Weights of a small GPT-style language model, trained from scratch on English Wikipedia: MLP 128 tanh GELU, a variant of SOAP for these matrices.
Each number is 128 + 32 x the weight over the matrix's rms, rounded and kept within 0 to 255. Layers, rows and columns count from 0. Numbers have three digits each.

# q: layer 3 attention query, 64x64, rms 0.383, rows 0-51, columns 32-63
# k: layer 3 attention key, 64x64, rms 0.4, rows 0-51, columns 32-63
# v: layer 3 attention value, 64x64, rms 0.335, rows 0-31, columns 32-63
# o: layer 3 attention output (transposed), 64x64, rms 0.304, rows 0-31, columns 32-63
q0:096082107173090126116140164119135155134116122151124109133113087127109135131124141148133121164083
k0:103129112179102142102141140105143143127123125143108083107160118110097132122129127134123199140079
q1:132149097085119133124138143137093111142076077137169090133152102112136101167144130146173144121101
k1:087121144114160114075176141118115123110137096169131132127109136099085152088109159092117131117121
q2:151090106110156107117134178053104139129119180141125114125133129106109165068113111089112162134100
k2:123114118107160105145196141064130118142126161147187121157129098079175126094116113124138126179129
q3:129117078092119134130149147125155126121148122118170168111153163145119128124148138131141107116118
k3:150125135137093143086099148102162105154127144138155129147150132182099121118143151144153133133120
q4:153132116092144152135091094137134093114145136131116160067134157100157101150089147141116129065110
k4:153139107114158167125100115145130154116128121126170132122117103173137123132095126169131098118156
q5:083134121159110164130129103153124174107148071118165159110144132124122098132124135141111113150126
k5:121119172162102168117124118095122131139097127134139140087148148136082088121139143132102149129097
q6:120151120129097126119136094148152089150162171140089150080131138156108134114110150068121164096120
k6:118195124151148118124085120162168131117140126110121121154127115162167152136106123092165119110150
q7:107108088156095116115153092145144167145135106156145108122121117128164142136096152153140123153093
k7:172129096128082133107110133095129109149123144158136118101128104123152194157134135152135109117130
q8:149112105171117128114067130102153087112119136138044078108130128127148148137121162127066111117091
k8:094121098127141166120133109130129092153169093135115144164083138115135100103105175139109120098148
q9:114133105149141087158134150136137141135118130158136129138146140107098127160160116142122086150194
k9:132128109138121095136115120151140119156117108137158107133128186102104114180149144153162104159167
q10:119102110119149144158149119126119107107127130092138105189110148123158096133102146129100175120152
k10:135105125125113133149133070139105110146102123128154107166123087139115083153117152152117207119154
q11:187142162104128184148110112121084118175129097154103085151124170162120189125156094091151116148082
k11:161133118132118129101144102098045082135145074137131099133085110128142140132168097115145058147136
q12:140077089118135113115090157104176101115149102135130153128103166124089146105135155147099123123143
k12:128110095116155139120086189126155113126166126100114128123117211140106176131142150151140109140125
q13:143135146159140137106108130131140131132116154159158128107124126148149128105126168120151126129132
k13:155115127116162128132135134104147108117105117152154148125099118129170119099102131131142076103133
q14:132119158147111107121122131092113121181135122093107159130198143160148188109084133083138126142128
k14:099125133095090089153162155072119116101138110105144178108179159119154128133079119050143112139114
q15:132127086154157118179122149144127115110119131190111145139097139178165155128126135183115111135187
k15:117152105150161112181081129136130122098103118174092138118107164166145143125121122161077094135170
q16:160166135157167151150101175097133104164173107105090077107148130131121138160106124132161166061109
k16:103151112116121188145109201125156157116162139129133128143099134191084111109068147103161137151093
q17:171170086112124057182090091116110119152120115142150153100167071146060211140152158131029131102103
k17:121163101133149109148166119116078144122139154100126090152125096160112141077153124097108088138160
q18:117195141124137099148069098151139157077134105166130175105111151131135057137111132111139097120121
k18:138130155106163080154068138129126176095147155172164159155069205150116110097116139081104105117129
q19:131141109143128106127124101146163122126182064130105120180182127115167154139127072159103124106106
k19:125117125143077144104123105126173131129170105133132114152131167160116123107108097120087131106131
q20:093115103090111100098138146107114156071132109114059113116134082114163126111152078098125117169098
k20:112133142094150102099137141130123130139210140100073141132112136091184129092166118123146136155127
q21:174176095131146113147162147132179092161111090138145096042177151101148201130105136062153100086110
k21:128144080148118098154129132132138136084136099198174118134102123137108180106148134093185113109157
q22:135103139160146132124142169151127148162086122156110170097135118133135154182112088163152112124140
k22:103134129145172107168182172128135122106096134121120149094167141096133111132114112141129123103111
q23:114124117148121147099177127146097112127124148112097102142137143151099151108150156107133152151117
k23:127155109145148130109109092141112094098156110127098110138141145133146135146142121103134156115129
q24:110156139173138092137074100075136145099135200154074137102127107145153153116102152121071103172072
k24:151143069118156088136070090155116136122135154152131101160130146120164144117127121174103088159104
q25:058118156157135096158121115094150166125103078130134134106106117124151133122098108138112114163140
k25:116123131135115090125134106129145114131097113135138150076148119113114107109148126169087121139109
q26:122118140135144114109129125118156139149140105121142131137098177168119167130076117094166075135096
k26:127104110136108092104057089155158128099152145150135140115125182158112143104151117132134081140069
q27:126124126142129096145134130131140131124131128110077127096152100088147135135147106120130105104134
k27:104107126151152114140124133151151136125129119135100126135109115108152151092125091116120137121148
q28:104145180153110181113156132165093161156127131115123106147131125129119106093153088079153102133139
k28:133114160154134144147130121118135121170118092171168132153141137105113136135128088089135116084135
q29:160095164110108113106165128166135166133128141112126136110144153082147109096149106147154115143097
k29:127115189136130113106138140121145141130140139135144178108150148117134144089130093133127146153117
q30:159106123153150105168128123122147164162136083110159140174139136164162123118091123116112139131104
k30:188149077096146105148133089135137070165158058162223152146163115145137115120109087163102120089138
q31:107112125130130149142101152121128147153099125111113144102102142119151083139091144116120123110139
k31:078106124117137158156159188062113139152123125180166199119089120127116098135068134091131127096156
v0:117130108089109144089110125158127146136127101146198121138133145186181107098149138127065131108118
o0:144050160147115145149178097091145128125123133141117165181146118115107103138103124144124124126104
v1:098099163167160168161077159123168141171158196135133110069132102149173168199125130108122110143129
o1:134068123086130134096130130072087124124082109052134179160162121127136107111157154198153139090081
v2:128136104126124143127107112128118112101142145126084125088128161129132113144156156139207118142119
o2:171141129179135174165132162144130146151089147155129153187113075151148159158112130150157125132161
v3:119156146142101071137125148128090142114088135127082127157101114147072147116136124156077112091099
o3:112138116076115124099087128128177110094181093076104156119118151136176119114156084150140118126119
v4:067104122152128091139126103125155159117140145183121115124112139141091165142154126114146119138111
o4:146109121127152126155134128126166159186097106071167112103123143131120115121123115148119135115139
v5:098172129179173123152116172139156149091102158146107175098186188140117137143123124139123149173135
o5:130143057113125105139155117108155111092158089091113089072092187148091116117108113147125114132057
v6:108123095074106153110082126149127132131083025126130129110084111128107121131117129118078149120117
o6:143106127138117098122139160111180147121179155138137105125179155107147146080146102144120145115111
v7:100145061128150129123138129116098159126140091048110181163157074113152099104094180147121133135135
o7:132133082167101108190149131146168098132120123167154110061130178155095152173174118116153116100072
v8:132127108150141159159127144163126153093147101127099104145128085101090124140127091097130113115131
o8:137153116109122110087149138130108097166143074124090080142095197114123124102133142085121145089130
v9:091102097102109168117106132127131113151117140132160127112141130109185105158080137143132162075128
o9:184086148160145144129135113138128177147116131164172112174109126141063142125205142154139142139102
v10:096105188152150112131081106117144142099119119129082105131143070087115112115154164161091136129120
o10:120131095115128125145140118153176135173191130110157094131119187172113177147139107126150111073140
v11:098096116104128154139182140146168095153111148134117127132121098165124133125139150092111117086120
o11:104135157143134092139099095147129119082132110106139106150120162107109110128150063149105152102132
v12:127067114158105099089153098126119151158127061123104094172116130146120119123159144134138156111106
o12:114135131137146133177111131133154116186158113111135111095126103105173152126147063111144137072184
v13:137146116111139123135118126119159129133133151113093114134112107124178061148080109112127064101136
o13:095137110120116115102143171154112096086132101170110113144125124098103129128124150177124167138087
v14:103093129107119159108106091156097131114125106177134165106131143081111166102090149120129180104161
o14:173120133143140086174128136102119120164149121106189107127155155144114112106152123095148110142112
v15:160127106153122077116117109078124134130113158146106170075112150107125148146135141136119151132081
o15:111113120119128133134120152143129147125115127088157143150161107150102143123135145122139083166162
v16:174096080133106149094102139103114123114130158075126153178150144145124106091124088131140125169112
o16:146164138156160101173149163130091102164092126096140160111160089122105105132123109092151099152094
v17:159116152173075121173186126122185133129088171159119138159108086165053138107136127128128135116071
o17:117141117074174125136129131106077089113117132089109127098108149110145117080147095120115130123167
v18:116113080100162123105126114089154132118110149114160190095185106094128105134130129119161132142104
o18:105131097169097132151141116133120162118085123077111085134070115169100118121112128096088130148119
v19:150130141146123132129149180127122115111147143131130115161110138116137120134141131176168107162053
o19:124156115111108136099142072131149111099128127119081121132103109136146107142114111115139149169152
v20:098096161145094155123163107085157168147151109135089125106099153079112153119098147119124146103129
o20:116088119103153097152167123115101101129109153127161131132144086130136130116124124093148120092133
v21:159110143170159136068129115131137150116120170141135158129170115127137133169122129106135148160123
o21:118190093150091097172129083107122088125148110117108090124101151129147134156163114116108162115145
v22:118105153115093131141147119134141125105127135107148072117118108145088148134160158115141128159108
o22:133142202132164141124100133116132135133102192140139183165154128120178154123101115131140135099216
v23:142124139119164131131162130131177103198118096154110165115122127142145131158164141107138141114116
o23:102115125114109100134100149130114147094090140074136115098100099102124091115076104185106143101149
v24:141135129138148100142162107096160127131164173125160117156164136112167132122088117101115114126172
o24:114128140111128128125151159138060095146110107138099138144120113113084150167113177068129126133118
v25:111116127134130122147132105127165115152123109132138126098091087128149080162143108126106117106072
o25:070109139116135128075107091116093136059124147154051117141102170094109129104146154133113133104166
v26:076169104169127138137156108127115132102139107183100143103169116083077134123124112137147130118105
o26:124101094109118146131114143133127159135152127143085076096078144127139130155121107069120135128179
v27:139131097177126128079128124134109171109089145115120097167162140164062148070132128069118118125101
o27:114130103145101144185162125111120092194138078128115122120103089104140111147077092129102138103190
v28:144131134120130145132112128142123151160075075115125150175142144087131113116130125144126144109077
o28:123134144125128105137090128148101123120129114135128140088128104119136114099083133128127144121181
v29:155134114114082144113128094145121137159137097129081147069126104117071122137115126128143093109139
o29:136137124101093095130124190121125117137132131134120079182085151128185179099153121105124158108143
v30:145157079160100188103119126159117163149084110127070155182102163149157113130119143162095131127104
o30:144123087115135055161177111104146059101154076114129133107180080103112113143118084108120139103138
v31:122131162112157148141155176092110139153156134094099132093090107101099138103120134120140108138130
o31:115145135146098124100125095162134125090121174126108132152181125161204122139126100092098131115138
q32:187122193131116183113136127096152046119184040143106115101135125111135119114079123078099223053032
k32:167061125121158126088049162082148071129124095168147095153097090117126102103085112145194142082098
q33:073063116142137166111171093071153139088087101148163151146199192110122135161162090133129150104074
k33:147062102175160159120186095088178138136137098151227134176192141090153154171148082179128134122149
q34:191108134142120161105132170144150166098104135127141084152145126143089128096192143185185090112101
k34:151092140149187133096130139160125123123088116100168026193155118109087087135111127150139156091086
q35:091079085073118131096128185140086128120119117094140118097110108065056137114151149105166186143116
k35:064079123132139097127184169139060144155100138128148134068103151063051126086240198157184208164118
q36:128055152153176178087109216142112110109142138152115192096093126117090122085114160175089125093127
k36:113073132162057144114099147122121161078129134088150107138132185165099054145142162113169091121097
q37:153156127125102148141082103078139137136153173165095066152102082086194135101109113034082180163165
k37:081179115157128100132116081128135079168125085125103109089144110077182177080094135071087170106172
q38:181122104113161201151131242087089098208024055119236156095146128126138077123103098167253122126140
k38:062126162140140091091165231044079115148071116130185164163127131134117123089088146089200088206133
q39:111173121097148143144190126167079146168150043139173180136174199115131088145135098106197082126173
k39:079160130150134113171136173107109133110157064081139109143182183120186135096078062108185061144133
q40:153131122138102170096078126075100169089180152141160038198134117108175115120032108159184122184100
k40:153084146139099242088094132064071088135149118111084085146149185144185075137072125127160154167048
q41:154178127124156146185058119093125066117093224151131110095147133128111140110196134143113137098165
k41:120120108129091131195075063137101031097173131153107115157100103121182150170133127117080157159123
q42:087127141175116157143078160137118144103152152119137168156125131148126078095141138220114122186139
k42:069105167126137128038151120209138171089103145097150143175075134193122020076112147144116148159136
q43:127163160133149113154191018192168177136128134086152178109145087154161142116157099137090113138127
k43:137160157138127111140163068159165153159078076130168178098117088122152145202111106133119060148183
q44:255129095100113135095125161126145090148174065125156111144178149130137154123119114129139161101086
k44:159115177151108175119112157099120133163213087143182082155146123115133166121100137089130182090139
q45:107123103114127142164145177141080086188134166116141110140086160130138103087139180102146192135155
k45:165125136108127088189090165139101124139099147160204153126133135144128140115161150130157156166156
q46:080177160161073179115144056167057082173121122117088167148165136115155095107166106055086137042188
k46:154124137157101162124157106157097103181127097107162103201157025152173078110125125038073141058193
q47:141128102105098085102082109147097098117107198187113083066108061105149135161125157151081174161168
k47:130158142081168138098110061112115098123109211225124079147013185150109163050171189093130175130173
q48:130134084122112145139114080086133074137104119131170055173132095181202078167093115092150131149055
k48:120149132147139135156084115104119108181187052118116040160124107111115155106103143126129147098090
q49:159158114167113116114124124146122069122155114141077121144091107122064171194105140110092166085145
k49:206119094097186168132123168075136081139114135182121085134126078142152136165112135133129118041121
q50:090120149112133161097098097096124090131155171145084105152098118103143084091150137141128109141099
k50:094135127155126183066120053129099129101104140179129136173094123138149091136095114113144104094131
q51:207130134115143165105067097190107137146091206111110119102126065188125153154120144132147096137090
k51:154199120112112153085085064167063068145123160118061106112167112204090154121175177076064128081078